{"head_dim": 64, "d_mlp": 1728, "activation": "swiglu", "norm_eps": 1e-05, "positions": "rope", "rope_fraction": 0.5, "attn_scale": 0.167, "extras": ["local attention windows", "paired heads", "exclusive self-attention", "normalized values", "value residuals", "hashed n-gram embeddings", "capped logits"], "init_std_up": 0.0436, "init_std_down": 0.0, "lr": 0.0011, "lr_mult_o": 3.0, "dataset": "wikipedia_en"}
Each number is 128 + 24 x the weight over its row's rms, rounded and kept within 0 to 255. Layers, rows and columns count from 0. The size above them is the row's rms in percent of the matrix's.

# layer 4 MLP gate, 1728x640, rms 0.0412, rows 556-580, columns 256-383
size [104 102 103  99 100  99 108  96 100  99  99  97  89  94  99 101  98 100 102  98 101 103  98 104  97]
[[105 158 125 138 102 117  97 118 125 124 103 151 140 117 100 167 168 162  77 147 147  94 147 136 107 146 143 156  96 158 117 124 137 151 141 108  95 119 136 159 139 148 135 127 117 161  46 159 142 152 104 137 127 138 135 127 124 149  89 147  87 135 103 132 129  89 124 159 159 127 132 125 116 143 145 185 152 157  95 116 128 142 118 130 178 153 110 149 102 188 125 128 119 136 127 116 118 114  90 116 117 113  88 160  81 133 159 121 134 151 141 107 118 137  89 152 130 131 109 149 131 126 164 129 113 126 121 159]
 [126 100 154 161 133 152 106  90  98 116 116 132 118 155 121 134 139 146 110  83  85 109 119 139 112 125 119 133 156  87 117 166 141 107 119 135 138 132 124 136 145 184 152 179 108 130 122 116 119 153 131 127 142 153 110 127 127  78 114  99 145 165 156 146 147  92 136 147 147 104 118 102  86 116 147 110  90 100 122 117  98 116 124  85 164  88 126 102 158 155 100 108 120  99 107 148 138 101 142 151  74 159 105 167  97 126 161 155  94 115 150 132 115 124 139 118 151 112  90 167 129 151 143 153 114 116 106 109]
 [132 101 107 124 163 157 112  85 120 149 119  82 150  88 110 128 165 134 130  88 161 123  97 100 106 139 182  95 134 149 133 121 152 111 141 154 148 129 107 127 110 144 155 118 124 140  58 112 136 130  87 142 114 168 114 107 121 119 115 172 127 106 107 140 135 120 131 105 118 127 137 149 145 122 136 107 137 139 102 167 135 126 145 126 165 155 152 111 118 150 162 125 113 119 113 103 136  95 149 197 139 131 169 164  92 108 120 109 118 130 109 121 140 139 152 174  94 118 149 113 114  97 153 155 125  91 136  89]
 [112 129 110 104 147 120 166  98 125 123 172 102 137 161 110  93 132 120 105  86 162 163 119 137 145 117 139 140 125 117 124 138 149 124 157 138 132 140 128 113 129 121 147 125 107  94 107 140 137 115 140 119 117  85 139 137 142 131 112 125 116 101  75 144 150 124 137 168 118  84 145 120 144 149 156 128 100 162 108 102 139 143  84 170 144 112 147 156 115 112 103 114 103 114 111 155 162 128 151 134  99 115 128 144 141 119 106 113 129 117  98 107 143 146 100  94 134 123 135  94 166 124 104 142 180 152 144 156]
 [102 173 168 157 164  94 170 153 168 126 156  86 160  82 112 115 154  88 143 134 112 112 162 177 106  71 128 157 119 140 121 125  99  97 151 106 182  99 134  92 138 100  83 113 126 130 156 108 139 133 164 137 137 111 138 102 159 138 113 123 152 147 107 154 113 112 130 129 101 142  97 149 115 102 140 109  98 149 142 121 198  95 175  95 140 142 112 142 101 115 157 145 144 137 113 107 104 119 130 149 161 158 154 154 126 103 167  74 131 131 110 153 123 140  87 110 119 123 134 136 132  92  79 102 130 113 142 115]
 [104 122 161 160 121 133 125 121 155 156 114 117 160 154 174 118 130 151 151 113 104 133 111 123  90 169 142 142 133 114 125  96 180 180 133 105 179 110 144 167 178 132 136 139 136 132 110 123 122  96 106  96  95 108 115 130 116 111 138 114 163 121 145 110 130  96 109 132 127 117 102 109 150 138 170 141 113 108 126  76  93 134 174 132 137 151 128 123  93 157 143 124 125 133  98  81 151 127 160  95 116 108  93 147 127 159 157  94 144 110 136 106 130 154 107 134 171 119 103 141 145 140 123 110  82 146 139 112]
 [128 119  78 115  95 147 122 103 161 124 171 127 104 151 158 148 137 112 149  81 101 164 141 117 156 128 115 127 115 137 133 136  95 106 130 121 135 142 127 141 148 153 102 149 176 143 112 109 118 131 142 151 102 138 133 112 107 138 153 179 108 114 108 126 112 117 134 110 117 165 154 143 122 138 100 155 158 138 131 144 159 120 111 152 144 107 113  85 115 144 141 121 149 116 156 126 111 126 114 121 192 109 112 131 137 139 107 105 156 165 159 116 105 173 126 119 144 113 160 123 151 156 177 163 101 171  92 114]
 [137 116 113 139 118 147  80 149 150 153 140  98  81 177 125 108 103 151 139 139 113 145 137 149 178 160 134 111  81 101 125  83  74 156 168 137 126 143  94 160 140 190  92 120 150 110 119 148 150 110 121  87  99 111 132 115 119  91 118 119 105 125 123 151  92 130 139 113 117 120 119 165  95 203 108 112 130  92 116 136 128 125 119 127 145 120 122 103 125 159  91 122 160 124 120 143 143 173 108 151  83  98 126 126 126  97 108 149 127  91 116 126  86 153 109 141  99 150 101 119 133 104  99 118 165  96 156 148]
 [141 150 114 119 108 127  99 115 173 141 148 172 112 136 122 108 133 136 133 104  92 129 143 105 120 119 102 113 119 140 141 153 148 110  77 162  84 130  89  88 102  95 117 128 169 162 103 171 146 158 149 142 128  97 124 126 128 125 133  79 167 138 168 125 123 146 177 134 117  85  84 122  65 120 134 132 122 123 122 103 115 143 164 141  98 136 133 141 127 135 114  74 149 173  85 141 117 170 100 120 127 126 106 108 106 119 138 136 119 156 147  92 171 118 100 184 117 137 105 130  73  80 149 167 153  88 152 160]
 [145 115 148  99 129 157 135 109 103 152 106 117 173 105 132 164 132 126 143 146 122 125 110 100 185  84  83 127 151 109 132 100 149 130 148 129 144 153 144 107 107  97 146 100 125 121  95 159 118 119 115 120 177 103 165 131 149 142 161  87 158 171 124 115  90 168 152  90 152 118 130 112 126  85 134  96 119 129 110 119 127 184 180 104  89 100 123 101 187 101 106 153  99 106 172 114 145 119 120 101 119 108 128 131 112 159 104 114 154  96 140 152 127  95 127 133 163 134 132 111  77  99 104 120 113 142 117 132]
 [115 111 122 113  95  91 126 112 101 152 143 126 109 124 115 138 136  78  99 145 132  87 135 114  86 127 132  99 140 128 144 140 152 141 128 154 123 142 174  94 143 126 133 111 114 107 134  96 125 143 130 168 120 114 168  98 117 163 144 145 103 126  90 119 128 148 126 113 114 109 136 166 110 104 160 100 130 145 139 120 104 123 132 129 183 151 105  89 105 121 152  99 113 135 145 129 134  91 113 100  96 135 173 123 115 133 123 118 110 155 169 122 113 158 137  98 135 149  99 117 125 101  90 146 126 167 145 116]
 [148 115 141  99 111 143 138 121 140 119  93 151 122 132 100 124 154 122 170 134 148 109 157  97 137 125 155 137 170 138 127 110 131 119 150 140  86 154 110 120  99 117 111 155 121 134 101 132 155 114 165 156 178 136 126 137  93 168 134 106 133 153  88 137 163 104  85  97 134 137  61  79 109 144  89 144 129 134 117 117 113 105 175  94 149 171 145 106 117 140 128 144 116 129 124 139  73  98 122 145 165 166 150 110 149 119 163 130 153 104 148 136 151 153  95 154  95 133 104 123 154 156 125 134  91  96 141 118]
 [105 170 118 142 161 105 113 154 113 130 152 127 122 162  92 156 104  98 113 160 119 117 157 121 120 113 126 106 113 133 193 147 127 141 125 113 163  84  54 138 126 116 133 145 149 145 115 118 119 168 117 115 125 127  98 138 145 159 128 130 115 151 145 123 119 164 100  88 108 111 169 137  90 112  96 120  86 166 133 141  99 137 149 118 150 128 121  96 160 105 126 111 138 147 148 114 157 125 152 140 167 117 137 145 115  86 122 111 173 131 140 107 151 133 117 104 164 127 127 141 161 132 151 122 112 132 112 144]
 [ 82 134 135 170 139 151 108 111 128 149 135 160 132 170 117 102 149 136 160 151 136 101 126 161 162 167 155 122 132  94 100 129 124 152 103  77 123 158  79 154  93 172  86 140  95 137 119 125 170 154 138 158 148 125 132 131 128 128 138 149 156 105 108 150 128 118  79 127 119 136 113 116 112 150 150 129  83 164 130 130 146 185 142 114 156 106 136 118 128 131 165 153 103 125 119 136 134 130 129 109 147 128 106 129 150 143 110 131 170 124 138 144 139 103 116  66 129 108 121 114 118 104 117 161 176 101 101 137]
 [156 121 140 100 107  99 105 148 137 104 125 125 147 140 152 145 133 113  91 123  92 144 182  97  96 135 164 120  92 114 118 129 112 131 135 172  90 154 115 106  94 116 146 135 166 124  92 126 139 125 144 162 108 125 142 134 103 145  97 104 129 106 109  76 149  94  95 137  93 107 175 128 138 129 142 139  91 172 138 129 173 153 127 160  99 112 111  88 157 137 115 113 101 149 137 106  90 168 122 174 137  80 118 127  95 104  90 138 118 182  99 175 159 110 102 128 114 137 114 114 113 151 125 104 150 115 143  93]
 [101 148 140 119 115 145 138 100 131 197 141 141 165 167 168 116 123  96 143 146 155 135 154 107 136 102  86 177 169  98 103 132 131 145 143 137 104 140 191 146 135 146 133 117 128  69 118 130 109 128 139 120 109 131 109  99 165 134 109 151 113 130 147 140 124 102 123 162 139 129 123 171 125 141 110 136 111 103  95 168  96 120 178 147 108 104 163 137 126 128 130 168  85 135 152 139 131 143 119 157 198  85 131 125 161 113 124 103 110 144  87 160  99 152 125 135 121 147 150 178  90 117 161 136 134 149 141 139]
 [121 116 116  86 149 120 160 111 104 155 111 107 126 137 124 114 137 143 110 140 126 136 115 135 105 136 154 108 131 128 102 186 108 160 191 149  95 117 127 157 130 130 143 172 115 138 163 109 115 165 131  94 120 138 124 119  84 144 163 106 151 157 123 101 129 182  57 121 163 107 135 145 119 177 112 131 158 139 125 151 133 122 136 135 113 130 154 179  95 113 151 142 142 154 124 121 148 101 145 106 132 148 125 120 120 155 122  84 160 148  95 143 105 114 111 130 107 110 108 189 122 126 135 160 161 107 132 127]
 [169 112 148 105 108 120 144 152 121 125 133 129 148 138 128 135 106 124 151 144  87 143 136 141 145 129 117 154 117 165 147 174 173 126  88 105 115 124 112 125 133 121 121  86  84 134 125 120 109 151 124 145 131  89 130 112 124 110 143 149 137 167 132 125 111 156 123 152  87 173  91 106 163 160 120 139 147 141 144 112  83 130 143 119 140 161 131 146 162 153 175 137 122 148 121 114 158  97 141 132 124 124 156 123 128 154 103 122 180 116 161 118 153 110 129 130  91 150  99 103 117 134 133 118 145 109 133 143]
 [102 117 121  78 142 120 141 119 145 132 136 115  95  94  86 165 137  76 108 139  96 145 132  90 112 158 122 113  88 124  92 111 120 149 103 154  99 132 102  98 132  88 150 134 164 128  73 128 117 125 119 109 144 130  91 171 126 137 145 159 158 140 116 142 140 128 113 146  85 164 104 161 172 132 115 120 150 120  85 139 127 111 126 142 134  81 101 186 131 115 125 134 131 135 184  85 104 153 121 132 150 139 105 104 112 103 150 144 126 127 130 125 162 130 109 121 163 134  65 148 161 122 125 132 156 141 102 113]
 [140 101 106 118 163  87 129 115 154  68 127 172 128 142 106 169 146 146 144 114 117 152 124 111 121 143 134 123  73 149 145  93 143 127  94 145 144 111 121  80  85 177 112 149 123 118 141 128 110 161  87 154  83  84 148  89 152 126 120 106 113 120 153 171 100 131  82 111 113 127 114 169 100 165 151 129 144  91 156 124 129 135 136 102 152 140 155  94 160 154 115 106 161 154 143 106 107 156 108 122 159 113 162 142 159 123 138 116 139 114 114 138  97 116 134 149 153 106 107 129 119 139 108 130 113 151  98 132]
 [130 124 148 196 112 125 137  85 142 121 137 115 147 160 132 129 112 154  89 142  85 112 145 129 164 126 105 132  75 186 155 108 151 128 109 142 118 117 103 149 107 124 112 106 105 138 162 128 147 117 126  79 116 120 140 114 126 126  91 140 109 152 151  70 172 167 101  71 111  98 102 105 154 149 136 108 163 134 140 126 121 116 124 130 146 134  99 160 107 103 141 129  98 130 151 161 142 121 121 114 152 110 135 150 139 108 121 135 108  88 124 102  86 157  97 132 116 138 102 163 159  91 103  91 150 122  99 166]
 [158 130 149 137 145  85 102 118 157 128 114 113 148 142 118  89 142 118 133 103 129 108 131 114 113 175 129 148 109 141 168 133  99 116 124 127 113 174 118 120 119 130  91 151 122 108 123  86 142 128 107 131 114 106 104 111 110 116 148  97 161  99 149 115  88 105 137 160 107 139  94 159 133 149 143 122 149 172 137 147 142  88  85 137 104 102 114 103 157 121 116 102 140  77 149 144 156 118  91 147 105 148 145 183 111 136 123 112  95 109 132 111 133 164 170 103 105 140  99 119 111 103 123 167 120 138  82 101]
 [128 132  64 139 108 167 105 158  99 176 149 133 125 106 139 170 138 135 132  96 125 139 128 120  78 159 113 117 101 115 119 137 100 148 133 117  93 142 144 124 136 155 178 140 114 142 152 121 136 131 151 122 117 125 139  98 132 135 106 163 123 132 167 156 157  91 119 157 142 170 114 107 149 140 106 164 124 178 149 119 151 145  58  95 130 158 133 143 116 165 155 169 145 121 130 133 174 136 129 141  90 109  59 130 119 148 119 141 126 139  89 129 168 136 124 155 117 128 158 161 139  84 119 119 119 158 151 158]
 [141 124 102 139 142 177 164 163 118 106 144 120 140  99 144 109 164 163 154 126 158 103 171 152 108 165 120 115 108 170 115 131  88  94 119 147 136 124 100 164 138  94 154 119 115 149 129 122 133 138 131  89 137 150 132 112 147  78 136 103  88 117 110  87 132 111 132 114 164 111 166  74 125 129 160 106 138 117 135 149 153 134  94 120 128 151 141 139 148 155  98 152 121 119 122 147 101 102  83 147 104 119 129  80 111  91 116 116 137 122 155 114 128 125 131 152  85 134 145 108 158 103 107  89 123 140  93 134]
 [130 110 129 118  92 120 106 145 128 102 151 123  84 114 114 151 148 140 120 155 149 102 117 143 142 140 125 136 125 135 150 164  87 111 187 134 135 120 110 132 122 120 119 121 163 109 114 112 154  99 171 174  98  93 122 112 167 178 168 128 117 157 137 136  93 167 115  91 119 146 107 122 111 171 126 114 146 145 159 128 128 137 130 149 123 153 128 153 120 119 137 188 144 145 119 136 140 109 132  84 106 132 103 130 100  99 143 141 111 139 136 145 137 152 108 158 138 143 142 159 106 118 181 158 167 143  92 115]]